Part of a small language model's weights: 2 heads of 64, MLP 1280 ReLU.
Each number is 500 + 40 x the weight over its row's rms, rounded and kept within 0 to 999. Layers, rows and columns count from 0. Numbers have three digits each. The size before them is the row's rms in percent of the matrix's.

# v: layer 3 attention value, 128x320, rms 0.0776, rows 69-111, columns 0-159
# o: layer 3 attention output (transposed), 128x320, rms 0.168, rows 69-110, columns 0-159
v69 101:508487534520539485490566445510469475463514489477527421457501493579485461504547523526539495443511551491522530567519490518538458465553480517484531452536485470443441478460562422486540505487520488480491421513402415545409444506463504587493580489451448512490598573511533579498509487556550511480452447476470524485442492556524435484487453450428469456464487504489546513527423452506411511532510499544464512498544465428476515501476559506483470503548476529557436500488491454493530583482514591
o69 107:457472487501523501520414536512448501520508461526475502537511511433480560537500455495516515584483464465425480487520523530459533540450516475521491541473489470546531499617407577513511511511519525508573519503486495503571420483511524455550408554580580521476464481475455512528408537507427494504554468476513459520451539482530504495495470506493511512479512531560471463475521513479594512475577538449402534494453411533497484513544554518473526480493449605480557491466498523494455509492424447
v70 104:457577464508587475489493552522522533521528447494515480484575482510481500507538555430533488501473515441573480517512448508491516494487503534501513487514486467504576439534580510544487545516500416536433512457489568531519500501518586567455527464546493476535493449465491498463538476504476474394465508446524506561518493542573512476473502485523473503504528470464544478490487544543495523487531528531490415496514529468482504483537516488509514497520439451490448545552520503419576542452514462
o70 109:569476463464468500539495504454509474442512519477597488479452525512528473531476535469468457519458570538492517459558538517440485533522499471530419503464504474493452502476529488496525525510456502502497427522593492513529425508483479507506457502498472488497453521556522497547459527521574513465495546532439459518498520489433496532509524518448560556580543464513447517486538474439516497423488495412487559510465413589480455499469508493499483504519502466581538533502476528546384476497542485
v71 102:568493472503565473538498548549549562460474503446483514506498585437472436573535502496526505521541555497499560453516470515538522539397487491528550449459528555478488507456595486438476501492463491490462509482447476450493466452459383510564517482476432527502561474553474435527513544555515546498448465475527565451500486537492514594475514528508595578438528464486562458435525496488446488532504492531532468479498480479509535492503546525479439487506538478472531465479507434438491522556611550
o71 106:466487507457457513542525535491468517561497537474485525478599497456442472521517528534498533514494481531469513487495475438497471536514550481538520538400512461526554551510447496548512498534463433524468493476545613508498514546499558492571501458492546475570528477468449510476484441434472448496505483375444486511482535479463497424543481564451467484553494488480445535507500532507562523416550442459581567520462541499510478482495497502500573464421468526483520488533516522515523557527517509
v72 105:426505456559469424539515537438466452533576473527486524476559501484474545454447520477536526514521488413496533501464492503466470531564574479544521492528540557519445463528542496498486479595542459427484468550507564510521469521475619491564558487432481504489554566461449522544542450470464457493454521477524434471586508513468474477521510501447501481508513571485487471433405471489584518513477463556450494555470505471405500535454495463477458548493474527484487435508550498548543470543461476
o72 110:546487486473546541483467398466530520535483487509509446523402542500513488526522505573431411480485562448549498479541492517552538519436446501499450479515513476487464535538464517498544472501468542486485573456463479453476575433473475514466379555463533515515470420524480448496479507494455491482503541514486532498477555558634522480499530509541426523497512493487459490569576449521438482545498460480519456510451560534504516463494458442541468520523499482502528613469434489442491450496507540
v73 096:535520472519455587500458470444506531527407474480454527425512416475501546468469479528423603504535503541453524531458509558493468551470516575439422475563536544438591458505527461501466426533460521559516477456512477498517547458516409509445596454536525520556540448436491492482529465454509529534460554497541495514490480497514539473510486492474510521488533513478487516502492522548527484430574485508421428576405425532534459580491415518587546452491476488525485489462458510493553481431497476
o73 100:556514481499521481516523479549504465519461493464528538537464572538458392502529508509449466488456466501557523497518517495516398491473499419473531441505515441576493457511488543457506497504474459503528477511426530510537454534499529571510494493452419546405543502568514502523445465530546495506540467546531515492576572473476468593497474513614422567515506432488522544492513480542490465519443391481552465516464518472446512491500571551476460530539569535461473483529464436502491530489423522
v74 100:463538440533500482571481492537512491500451483535497444558535404511530498519460463510479523479456498522500525501537525493490556518474495561553518507532521497476561508518447477635474527525508597498463514443495469483527572502544512436507481477461514536462495546445423474482506569489408458517513472496467556495445537515494460533508378507540601490547492559550476539506485491493517529399477468523541497478462541500499522506489511447446434545469518479517504477485434462455583455497503557
o74 104:520461522477521513456516495579460499505499485413518473488434517526465501517520501474462571442552507446573470539493524450494506498544462498413499573532519540502444511449537563431510469503485501554497539519507473506494461519439440478490490505517528518522493519515522479485516508474575484485540470586617515435495477440477594476547479493472433493590540429512508524462503524538513445525502463483510545522493450461537467480507454465457520528517500551499475509537589507527485551479535496
v75 099:497549498568508467503542533535474514523458509476453505578644552526550484469562500529477521543455515559518496547509532469515506532549515505502490452484515566460480484507519426463481438455445482480552457558458436541492429535546510449444521567501485516527489465535598492459444512565497520523577495476486438515431528480534546499539538576521507524470479497470499602558496449534519482464461434476483517510532521437453430552482491504573497514536539486509501545425466460550506526525504550
o75 105:427461494502570461475490524487432501538503487562551486465401490513471549585556460501467466451510516447447557519444520504526418491468501472506505474439454488556454471443511533518510524493536519529568552540577521530496511525484528469523521480506504520530451457444470517524556468531546504532523463509522503522551421546478445531451494428539481536507480478501485485508524576599537508487503563512519489496497435603499515507539522505441444551462407498478510463547524541485529485476528474
v76 097:524510524458535520549517470500547518458458484456458390496515558469543476592481475499519517468426512429500573535567504456507521437529484519462495501492505572448498577528513505455582451425507544580439471476429497494556461516518560446536558467554443505521486499535482542542560441523516538506519501507553391461457527527566534513491519465503530468529473513554511545466462559541528482557507524479476469485486557508486450537429473532466530466457490527464480478512551558594459494459550499
o76 107:487472518559493483531412478496458463528538537501462493539441464508549496527505459493534521529529426527485522487510497546496491455468627479507438506520488481587490415515542449547418589541528436454547574505497478481473520539593536475413514511495470492460520482528522465536510463538447558490499515460485522568546469506479457446442487543479438533453480415440529503550472466496488440509527520495523489454509477465488534465540488515487546547541481495497595478513506468458517513450502489
v77 100:539519469464463507532465515436506545533510505575463443525461503542504384488502501580561560539497505450453458473524572536507461556463434486488529478460504567455583565500486505483517469474492407496471546501514484475496489448599516512476478482407526512438483616518534519510476467543469451463501477476479474461531469491482452541477509504542452552569523417483452448485410479514488518500419450521522489516468532461466504545521425476499490522504497465469457485500523443470572465493480469
o77 106:423435517462602516538485507565430465507482479467442499446561494477540457559475480503534428442442464508520520480493470519538511488509543514550478439469504474512512474499403540446398446499538514495459431465499596551507516520425429466504505493540493509539500434561471514475509569434586527608448554471580503498465566493464480442538473519498550515443558552502459565526497519521507496479521543438515500504563544509528522472511509551499483494515555482472600501508479466573468522395509512
v78 102:437536492520542442460509521464555485477491564525487501529497467499449487446459501472477587550515482543466504537494549516517501508388439403551513546528449457477502459503481489532523525468464472493512477500439497507491503502497525491517445517533489471506580483485470516415511549536516635536551514519466449485491551459520441518541506443574479548504530504503492447475538478529507576453492455561489532459556538484517546501454443548535466470544520454533501480561437518539472547485500534
o78 105:423493491500439558465442471480452504500457501483530481470528512450597512510522482520474523466504501505550548522488499518486449522589527480431459410459482545454430497471455456474526469514511523475502584473534527492540488470510419526460521508474450528541502448512509515550575468424484489424452482495524507496507404520570576494400509522506513513536508508525500481495484506484487488502527571509436494462447480496450454532499542469473510532441450549502466466413553495521530528582528467
v79 099:453488521453427515508517493523468484473540489506494464540463435455486543468505591512510525488458501570494501472512443511551454478540469491482474529496515463518524432518526481505434474470530458448495450498526561549534461512569478501495427554523474408440487465444477511496541534525608457493452473525483520524459544455478468529528462457502584457517542495452502484524461449515520520487476468544483566510543494466486519483537503552563509526543582560450496486455589581500539532568478486
o79 104:601445415494498576546487514456494497473525515455470565509540508541525468504466534428515524525571469417466537518496479467485515510443457479476425447487455478480564521530470479461453599507495510528511467531482473554485496471459528436490566486507566567529567511461511466499444488510514479520549569452517549467489485532505476511541546521509529502489463532453455502474514534482522502533488532539464480537530502583501421549515476464446503471491506443480493569472394508535477529365544493
v80 095:550481427469512509608461607537463504477497476446472450505512535502524491435529586504467549501560537521476510463479522448549494447523501521486533548505516500501527460508555623476465530449554523510579507466539498428526469472439517556439527509521557483500531456449481485438492531396488496508468503480550479524470472498435470433530520530619491482487511522550450519530495514479537543552500459507538549540514514509422519428513462450469540476520504542495425547542458533447480541570484496
o80 100:475405537531499519440532445507492494506414528462493517458466497497512515543453485524489544476506499543506520532502545455520539519517540500528517522529551515516438463453496515508485517523440530512504525497485482529515546469536513531531499503543467578490486510526561484453523458509521500458491491503434540499555430507540471509472482461438543462469474542498521544493511505578456527483524451455398519504509469468480414503525582471557481529499537452499534483472528547563482586416495493
v81 102:534549531495499475565521488516512491534512523417472509450491508490487525500476456477514519485449526551482517580473511412472511488418528478527439527496453451535540507495516469487438527471558506459559414498493476539499492504483519454498449471547486511563535477447498529457494460445466485585546462485529490541517545505476379473452555464490509533465483490484495468477532441452518533558489571518519508521509594459504550505457529517535446558500460554508541524494564482461451498514430457
o81 106:447493485494506486457478502529480526512534495550521497490521554535572472535548566462515451468503547507532527500532467502506434504475484465471557495443476448450481474605481509505447563456441455512503535510552508473495512450498484511446550540454486552450481538511489563600484522471522517420502444532432545468507494502509494489521483452519367490448544529521494514613458526488528540482571490571466430476527557479538519465510466543464547498455553478454453454458425498488564530578529501
v82 100:493479481418551523473483554451475501455462453493498503431510561502557564456510474524509521539468568461510503541462473483557529527503486543455532448476466532467507472540453463491509571476514527513482462457529478451534502492491547494546498505447563437489501509484431555518431462509486482463549483548444525571476513443564493550532486519540502621563440553461496506481486455516513506406566492470524538565471505506434538490486448507407558451513542436489466499565500429580486507551507451
o82 107:511481503521509416546528487555512423548513548448561530475550473488487463469496510524427468545530443516459451444509489551525533517534501427570498539445543425511472512451498482538476513450486522467523526493500538518504454520513421500519526502480444481562509466491524531479479540479520480565573575439521532506535473459480485448500453499513519417433501497498543500525436548542431501570482526517478565458536527522518543556451491484559404531555483586530568605544459518456497402476452611
v83 104:472446442497565503474444416508553506499528452521519440437472580570524545451397470477519464541580484509499536563525529521532521487531578479553486502446457523562538479457496537490555444516445442456462511545566466485498483495487492468508362515550443487478472517508464571534487556481512473512503460509426548516535510459489609505474511579504455455560473507521410528453508528563451465465476517463482487562508460492524503583487456510498506542438538471501471508506477513551530480451468499
o83 107:500482499538470474503521535535458559526449547476513569508506512510492520535534469464509526449470490509566479550400477519447540534462484531514492547477523472533536441527526544466478515506544566479526538584398503471487470539489505579454480509462514527516464521519521460475541452529491509526521517520478523440491493518535496518450431475501594460493531555485511447471498452451494462509475455530531483460573477523530511454539514511496471461505499548536483515445495506479478488499555472
v84 097:500578490475532481506462515525532492503594500656547422443525518453445480479488519532429563560567505477469468476551496581515543494498516532549470501439430546495528485526509500467521515521431464485443470571468464490505457442560389570502507478494483482477497474499522492404487533489502461460470476504571471420561534517475463463485422499514469532580530551505528557503512491504511473530455521523494434541592602504419532513517469584461455491552467449548491495496489472503564473542483548
o84 101:520437503488510594518496415419499508517383497392500457480558501464627485583509509541502450457513453482484525462445520538498522479524501538404520508556461425502520548506525512498465534519523465459519503440522530473496454551494557493471514498511502503537532455504490424545498510517518496510527502505483462524402473479436523491536513505470570428460475487469546482504549491501490529467521455480521525443454485524577533498483509441552556476525517464522530473510567534507530517503431432
v85 100:495526470498547504515442442459493572474491572497459569554473562457489452479558478456503471566430485558431449545519525545551534524474428528418499493525482505580458488427412495485505527445428513450477529474514515526526525491510459449488468537496414492469522538509509549486469597532431452466501513539466502511502567490482498495523519538481440541534509493568495544475520554441536494490575506508572487529505505505444543537472530538480499482471453470547513517505470549485472508506508443
o85 105:486474555527502509446605472583511403561501504487496466568517466486487576517519513495479581435583452491593488533551488502451441535521592564507458564481528480492455566511518519520485468480488498486497504498527488466516449483545537523457583467506487486523475504528443479449449462484506510511510444523548469498460440430496446441483470513492548443515495445398476494549504506507457480469509509424492520517480544547494478461486494452541473514488507525473494439576505453577477559518477513
v86 102:490525521514472457500492466478434493528464528554519579544434526561498513549520459519370467478436452501429500526482483502477599481472531470488553495519480539490516554516459520476539504529465418480504472510494508540430475526480549516408556497535516438509543523536494525519501505464558424490521483519446489509517527524498404603467424543588527488522492477522420440467548537521548444500474484557552454477496520489534527484507490558492525550477536501533423487564510418509516481469413481
o86 107:519456543447550467470546508503536535455519467523435441565540439496546572451509474487564534564530566543580501513514459479446501530510474515450485525534470414485554533513536521534490556498515561482407559519455505438563504491493502556517437511452477495486516463500510523429463535516474458490483500537532515534545425531531566449510538460470443500476529481492469489528498493492448504542508509502526572439451534524521412524522513488543510456501542475487511466458448607497413448499477491
v87 101:458476422621457565573534447474574526438482487448505553546405520522540477493500532533497505534558480475524530551488528553534540482541514509510537479494548533482538490498583450537426489491461482462451536492430534531494542514494568566546519510414493496490453482499496513529483482503492486488580539522482492468464496458500442507522461472482444497454501425529485537472488538545428504498503540459498460544474435510468510527516554444491404511451511540431563520513493554574552412508479517
o87 107:442486465409495496544454488473381441543541550482521538522540480471437571586507415507546463424462535512514455532515547543506437481544539501531490505483509505495445470490478470492498497555487500477462503528565483520550509432458418484543511507536589398482517465495540469424509499535519507615495461490599442440541449554497542565516518489508516467497510515451480455479473497533555466463567475525497460454471549492505528519483523435495541522559605504532496541526534442463469458569492490
v88 098:543525555507531436476510451425501455444475496503521468554529397474475445520469556439407475511513498529477467524479410518564517522528421519536510473571562526531459519544445500465522531563502478501518512558518561467504452507500522461498474445553465591497550456484449424562542545527443532507475516423489507482532525531468491473450483534554451511451547497476468485525489517510511514502491508544501506454498490562565511534429573526487451433520547480488535510476442524471476522462510537
o88 104:502547474489525525502521500491497502418495490481469525491422554524495527440522444523479517444473521502516469472446548472424505452468504452477522493457504496424539502579518510507468422434505509518438508458530519537489542488499528556519523527555567458492459555472557492501487479553517500431498520484475523517538483431564495515493515468500586430552467498559522508528570510488466410523556519551540483553458521429485504529543387500487518531485501512515541483555537553611528443582522491
v89 096:526512536544462494484561508437535482512460496613465484482539463503544508502511551476517387550436452508553549394462543529471477587533510454500515516545512589467517481451483504543481506512530500513478435516531521531464456509527477511511508463561549489482473558586519457473526451473460493587464505448466457482441503512524486515527514485555478467528500476453537534521450529450485523522502524458465491528455486517491454529445556502468520546532496434557466507564455497547545464495521431
o89 098:489472449527532496478495561499437564439512505463538530474416541456504536476495492520494520462504498423478561515490479527529447496426479554538549506532467517468484472481479513486448527437579510500511567492512504506456536439481478500478430541477423502480495476480563513452477486495526560492519533512463542519544561509404482503411597469528575545467480460545550470508569490498482475460493430473495522463556549460531518479530446495519485508510468507524503487514570536504491497512515457
v90 103:494463536569434532496498452489488473525555557492507492469471500524467534434563523491472562475466536413501532461579516526555502508464469439452496453548492519488600507474516525483622511500569472454519541467594502486524459541479531501458541456458530493472520470545577444470521565512538584500578471433463451496477505549535478500532521494518482479428462492395507513508457514563488557469514541486484487542535431479492472554452481526449563503518469453457457547499454558482418506465492525
o90 109:468443484490519495548463539509482538471501440527533554479483566553446406474504492542451483457481439527547466503466444574477572501488571573568496480514502518593518469480542531539443474502499534456517510514360550486522567455516490473547467479539503500440530481457515431554475449534409480499483603493525528554525476500498405547496469494511545534496546461533444506440449517470506480487467482567490633519457490583518508519466531481476473519548515477512575428483529440522501533540535514
v91 101:514494521547484558528504491451573537486529481504508483463443468515485544475504420477537508487529403495482488485570602510453519486536500497493504562530527426504480466450461517479438534465466470517528500527491517511489521424528528442477493450470456450515528511512497488591505507476494570447539512449548428458503450477576476488559516550501488449554500499509454489512516505555473479525532458499485533462499491521511566473505448516577453514530498532428480520561545495472500558543619553
o91 108:499555463494553423515477517557517429568525555455509461456479434442515522610553502549487484509519530567513445542465474464505450466533546492500496427486481538517532503558616424480498522516483480518547533488525561558485444555490422540490507497537485540486482446524504503482489509529483532486447423538522539580515555532514503485462554505484519492506519524443445506438552503457493509444494533494522456523463463468536497477512518463499532465465538486514579453395519482529479469453425471
v92 103:486505526481516514511484472499505509464533535427483525542498556524520481537482492534547504498518508534442496472511488438481505561530468532535537508493460549482478573509486465542486514468508518512509459545556488537554492405566492501506461472502495437504418513574503559504495406488452518522498498514562553470453534576477502503474555518529445439514435560563501428518504433505517493455552418571476494486528480462574424516416517539530440487524542445492476477447438477500437521451498518
o92 110:482495493467445522561518525512521531530548413505516500445493493477542551538503595479529507488500525490484500534472530534418556505537540454482541483548551539490585493513521511460496424488532483507487576397482482463420513558448521512414464507470474537535507489473447460501531539499511505499442564539417568483525493457493517478515457502586521445478536517441491525489518517444550539482533577447481536474387466485518570500579489504491493562505407536475547476498538486485560522494436522
v93 097:530498510517526467513453489431477483479479457506491544537539458467497514467538535446456509504471496488520541575463531452553553456522469494485518522493538525523501515569503558513454459472483424478492450491563538572480446542469499553508502499466487529524524511508512484477562466527457473468522529466545487541430522548478477433514520497437442525449483601527522503552522439527493468473532530447534518497559504475511520485556501533506532480464434497424476611460447503497536458537501481
o93 100:535491492511559476544515523515530504597524529583450420540471539501484514530455489531498495457511491548552457445543553579475458510493478441570480426464507511495494488529485499515574452514542500534471517542527426497563515496481527533466453470534530507481397549566475544526430477539567437452500485482500547463488434455462468569531437401557500505538582484495585498463543534470477473499470512490470518535461522485538487488558470498441504542541526519485516428548543555472489537516493534
v94 101:448542513486426449490463407490560472565509614492509501531451462510523502541482521467519483475579508498468492428446515526543454450480533468490449509478530480435507573498428607534509542482471513571463431595509541512435564558563470508510480507505553471478582514406554477475507519464515435487565559511546522540488533519522514502496500452456481465487513538548512495424560388505584493464546508424506561508463493528493498545502458538453492528505483513454515503501444488455453463423465488
o94 106:476507512533522481504532524529562516514491469514497491525553600513497585462489488527516592500494495510533467464510472524556554447528402534385518494502476541507548511489547434484498448456493478463526525512524509488507462481445437535542475511492507475468507490518456551489501471497515521467516540507490454422496453430472475562544442523536466510544458516476440486572440531488470446542481575545459407511494517535476533467464477455557494508495570492517461451493513501467523479514457545
v95 104:561508488514455536517527510472480507511551523478557530497488495392455544549467512459599482507475556539549475545460459463541512488501527566484500492578533483475468546524497513472527499431503427472539498569497465501474480453515419478451498568555386423477555482462545474503578511510469518533513499498518478487501492469503485458499454436500518525518549477512506479517458519447513476431488454532466527484514511454567531510449511511576494501455456569559493459452503542493532514538487426
o95 107:445495498509514581496448509550460514527462480534485502493450537534460461411448501505460565464536503462450542491538524536488469537542503465471492526504506481473475456498518504495441550580513508496422512473506462523533502476553555442515527526564523519534497473536466493475456552533511510416575554503427534551571444511479527523523489565503574463483514535480519585485473477538470498496530571499540457541531432508537511514526486464402529407521578460377513529538451435486487521499510532
v96 097:525563454558583490520548515501532549591418463552552476446499547453506511557585512492507434504424538518517511469509491476589496482492481462509545519450470532577478482625495501495457431579478522535450545561538454426495498441521455398511469475510529513509493508497504517454431468466556542553505478494488429452537542546450523576530537531517531500439520592537456522506487518538522473454478505446541578472488482492484548466489480582520488509514511472552550501476517468552532500432424518
o96 103:484490555503474566493494535538568493461523514458508473526489571444466489477486499523485442476506439370493520498523520523416492535504519542456461565521533448389539481421504508449440504445615487494490491400509560461474518536517545521521517492501475473395489452463524469588481479500497472553437512522474460429500463434466492400459477480497555525538448520512537521477533533564494535508510547492530469456516460497527464519528499492476487554518515512546482503505497552446475483508559422
v97 101:551510587492530523474473502504517538544513527447470489511538503511471547552487556431523479495459515462534483501459445552510592599450471594501426481527467432476498497535498510484487454530509508477474499513487475507515550539555520461461494504455422456557490504540502462500525504518530514526525480493528488482544571506525503560419482500540504491530506485547536517465517489545426561492525522491441520451523471508488441456526516569449469484495479577470512480489575500529525475441535553
o97 108:462507448463511447443512480488543485464498507553538517517512530449601489464517506470496479517494507411499555566504478514431457497521509406491515517452576501532575495518558472570489449531504497522525462515524490499488554463538457552519515525500522577473522486480571581457508478466479540500477518438474565515504444480472523483607530570472511504509514471443522439609441516502516437497460534521541480501456512571483475474454392532525583508497487469496514591503517428517514500504497511
v98 100:515536523559576527491501513561488550490496473418506503467494477440439454508531562491416495483486469551554551425469443574515494509537503461511544498488503476504459521453552480472438441477396553479570494474487493505503514503462555524409538474533462411469504532551446524523430523518500522471536544579532472422467459508518510552483457495368507453499499533473441515596584480431495558473478506512520467505509512538481480523563446494582521479434444519488495537563494530575558600534498522
o98 107:492464520501379459505536483455491409489551534534503505551524501501468503505493471492519477466592551488429458532519567488471441466448559492478480555517491567572455466471465562527528571541476513539511574544436550518553429554555490470523494430408433538557543494478513518480495471515545565511485458485476551527567558469495501530485549464500469561499477465525531488464468509515488410509558511480482463449511571459534446483490549496523545536449535505514485504458542481534419492520562526
v99 095:546513526488527563450533549513487473581480530505579528518515503524560520503481450502487597492514517480501543472518511491528453551521540401536507493487453532557529443469494475494519526537487482529502448533535549486549524528469494537489501493480470428479551504416520625516515507547464450541447501416589506480482462481422533521474475529441505483457484532512514478474465503399469513452467488457443480507525578531521485488506449463504472480550538536539534458522432551499520539469507480
o99 101:488466482476483464467531538444565489396568480501505478520443508446476440565510480499514444503484440500492503535465482487579465589397513516529475518460469545378492538516481480492404565454465509553485501506473486486393502574512535527518475514510562546474496488539514419514464551538403557453552549564534511501542522584608536544561511415597499512549433489438488482560493580529564505515470562495509582557416494526537537530508478556483517525464453503487538523439539427448509521555491462
v100 099:527555520557509434474500477499552492448528560458452539576516504519546558490521445488463542519473520507501451499577489456526459545422584556490471536500553457482498532545515588492490482468506454482543528508511520501452464467589506480463471543441541415530493503470481399464503463488610553489546475536499537450490486510463479449487465625462528522562536529417568582554508486523536450473469498505439543543541568520508471432538457432462451491426500532481522488465508573503472450437475429
o100 106:457419502487538545528524509355479558542498441531489458468468476522493435547468452516430505475465531511462488544485450444499487492580477469507526486495448505506548467444567476540525563534486522509488496577512484533524517486502491478453509546594555586434495525551543536506508484547442536501472501422473450466514564477450462547510549500434493480508485493539533534514408555489480541485518506499528477408472493566542505523518538490519521508575582432504512492517520396487525497561456577
v101 104:550509551495539456442493500511587496458454484606466484437510547554450482486555488491461503521424466515485480471421499473503460443649516445477534468500496494519466490509573510515475563453500498491467503439524525607560462515460440534571451514472465478542507505511385507461500521546599500501593500488512497550500462533492533541523486528457528596495421492536482452449537498448529480525605542474541485502567489556460490466454503536458520471502441517468450538551480497438445508525525487
o101 108:452531428546476485549511480431510449501487479425531420538486475557525500567500559497475581496468583543565536511502535486432542491482450560506499534498463548496472480466399465492469403507473531515500571536468558508494486564577580514544556532531513520528497510502534541495487448498441466496469490467531577508488560473415526525480465526523442465511616534533565525504447515504488484503496484486487490467476462443507585520544442529543497529480491472589496511468471558482487519481464482
v102 097:497520528485457537479479498497516524522413425483531529480514530453523436537471464581534552582477496478542543489520508506481428538514481460484480441493526523466514477546487514501460541476465489456556461615470514404549515527501489525475552454464431518490507420544528527555521524510469484533422488542500503554502532518485482520476513544487555561459516467463519519484549540534536484503428547475440415503499494558478507483499489529489475528463488455511531510507502561412539468541492475
o102 106:531528486545598492544528515534488411423518518498473524500533527485411509524519467470483392486503453474513516595478470480541521492470550525442515566474443466507505517507444470504534437584474529532496534459525526531443577490528578500495486424450492442495533504481526461495563500460519488485541471492468532534537465460464496473550528529515509474543510567484585554539435490438453536529469482456509532509482528553488484524546493483586456491540553513530380432483482434456471545478460477
v103 100:460457487580444550541442555522541430468487520536434422472435453458539516532466547442545478532464509524558483517523534463480472503495530505547522542538473538472538515516547508518552466509469590478472511554543507446465544518520483465423476457520564460553501540469482480421528509511511443576520484518502483492533523478472532513514546445535539478421511413547487462531532589429602457515445479571550461513525501507493573533451517533516508532516517544523541530540456535543579514457490549
o103 101:512490496452533570483469451470483510536498527401513558497548532566445458428532501492420544389505487478500584485475490488438540505567523504475539564541484573473537485479482450428434528475467430493510506513438481563528516525553443539465512544412391426467436551528514476506469510456485513434537464492423486539499467518521553531466541582470430444518460505473549546474527457536500495558481477534459497565489538531547402441543484517452482590499511506533502461511485506542477431578530496
v104 095:532498544520468547453458560541559527467473508515459546489496551473462466488441537434536477472506534489519467472455569484499493536551530498491492486503507436421492583467520513492480508475477570453495504519530457416499461530413540560484457474513551483462457512460500475531546460512544489503534566479510495488521512451514403538422498443551465475447541559482444536456507575504501447502460467496483420515536442545516491435516463478480610478515413454461544467512511474504422502579499490
o104 101:501526454513518533558508421475554474493516462517493469537544508487474496559486475464468516527464490500454570466512448494506502504536503499485503538493513625531475498419484458460432458536518455470503487524458541530463526427547514462511498477495482465528510517438483600458496517479454565445469503518480522536524554553485575554585399524452552490502529540537491482538481424463479513485496566552455543491481519449540495521569532526577462489512506539540388485556484562455570503525523518
v105 096:438469476496515525469481426461483499494488541474504504536481500534547507407504439494515388467569452479496528474489482513475496523414520541487596507488538552462469425527502578585502436496454589508419559537529506566459445536502547485514490472459472488478555517486461549514494519495471486502510479465521558479462488498496471508553450491575473447516571445486503450450482453461493510479415553494541492436433602494568509511563528525466493481516465473494577512467484538509465545393535513
o105 102:458481502482529522562464511457528575490571497478486509470532500448456534419476484455466521460474480507525430522534495445511452448532531491449435482478462507515513523547531488460544541475522509443549404455436503517493554523521491478482538471541521504526521506490509490530511454451530469450466525513494444434464506489553560511489482528528541493537410500529468488578526499533564409485597393526481501530541499541536522487478496524505525507508482481550458586541595526494518525501469546
v106 099:562485466514576444472435475483452543527468541500497491518448510532485469518492456473517503535521493452488556380473624487502470561512489560405489546488514479460501506506480468518535496527473505427535497484553519454490506508521434481496475478533453490473517578500467538456470551517517492527468549455543505488496457541515525453504500425483579471472513471503491523562545492464492558604456515610459484426499449546536491544507621516432469489422589547562560466561488500513472534491446415
o106 104:489433451559513529560535521467548450495521539532508550467506484574449435519543502416525531481485550499474511579486533463527485504487473461542516442557505456505482477403537532475562472478473535495498506558433471540500497479509504524450475511460503490472570531532531522510436529429483462446468422564510550472533551455465512500497587569464389486444423532526509530497454498497516450504542511502513491515492543453408525465497400529521503510538412503469471547470517421505464488452509532
v107 089:518554496509597506491466518439587527519514492513428448561444536460571453425512471508510481457504477463498489449560476489568506424542519483501494489507508559413464515457592580486512513397471485518488504556531469526463511502474474484587478553511530463494543505502534475505521541505525487504439478545583487574495412451534510526459521563590536567469534471522441540533508499464477537482579489529470541441476451487451538409481407531525490607529481476477499489523495407462533519486536473
o107 091:426458535467436457499535503461434469504518481500506456445500470501505487532540550564544514573536508519474560511508486520514502497421432538535550508456495492491513517439414420462431500570537546487457552527480562508511500533478477544530554472544510528567510412509454540480423429432485428583432491448493521483589557511521504498514463483407518535523513484470510455528558463552489476470452513530502489541436449507527491476492520554483432499392433484536495445458442556530500502556519447
v108 102:581557502472537502517476500524517476459474536516552461486549512538479421500563489584466462574477487508522532500507478439521504428544502564511514484603533521513464588515543508542462462529523533583493535502446463477496464526493505522527452556534506592533543440493530497462489506485479499460461575474417489567537472496450472469463486515461516527519484554560483505508434472505443496522443499525514489541536480524471483524513533412492504477430509425580573463492496522444443504520439562
o108 108:521466494507501554511543513487542508561501471444453529505525512507567575484448543467491569519503490458505533551437524499590390498512518498433501519437450430578486499474444515486537527546533511527483470461500499457490519486508505478507421465555508459503535510501545530496525566516518468512579478519500468402425464475487470539436525473568502497479589525498503479523526489477512476451499509442540502411430555363508510541462500554502506429492495539519392532529450520520489494490589471
v109 104:513442461506511477455507524471492539511578477525477521444565515456500454447508472548460512472550462537489509498507492457517517466562479504414479460508444498496547494508514502592525535547501554461515565422450488530531538456450504547456489476422471532453443513532535537458481471505436417514508557455464461472531531479523571519490430454490506544477510504520563519537489508505550545491522533500552511490511573487477501502483405532475458478526554464499501534477533583454499485555476558
o109 110:530522438534503480455545507534486473563468502383503469572508479548551530513434468474478439530517524498430548514481499534533568482500491558605537480503532511389479476471500546473538502487530532476457478487515534483474526492491492442514539510490560397573475510466468473505469555522559458533517485513476515476496535510416451547543499542485482469557539450519542531470534508449478516552487461505497467478418470539485494447492558480537518497480504498511456487504529480497452535497546480
v110 100:485453507523415503463515461543384504496478564560462503521521515465485485499531463500516421511500546498468494458477500471503431515514469524526477455448520536558499531549538533537429521545511475511532491478462502553519496525501578475560395462526496479492445538552511483462487480534486487509437454524532512552519456448493600509418502497474518508554532464448518522480583590531494465512600567558455474481460447557482499443494537436489431449469535406470435522531489487562516469524485536
o110 106:517479435518452463551488557504497520484500555554533474522446541515486536457520488451480528515497546505485479490491496533479508449537535451509526543566520436378517464440433478440478452521449531476485524484487484434486533506483496478444538484494469536481503532459493559499562459472433496514560592484471410409460509506458408460579500493498504489527547568523557477471453495481477527524421473550502495453519559526502517507523413524542576491523492514529572421478493556476431507418471575
v111 101:499495471469481487579529455487540467543457495399523476495462503492494563529539467489418498516518544415480515485520465487504557525486462562547436491463500550552438533475504521463512470529442516546488473514547478412518495523512500474453440506509533535459539494530498561500487551481571471487435477464530482465536499479517424485386515425413488452448500526502553499483525532514458504440464497560550497535509569461509455526518448545549434502526522477528399497550469499558492532521514530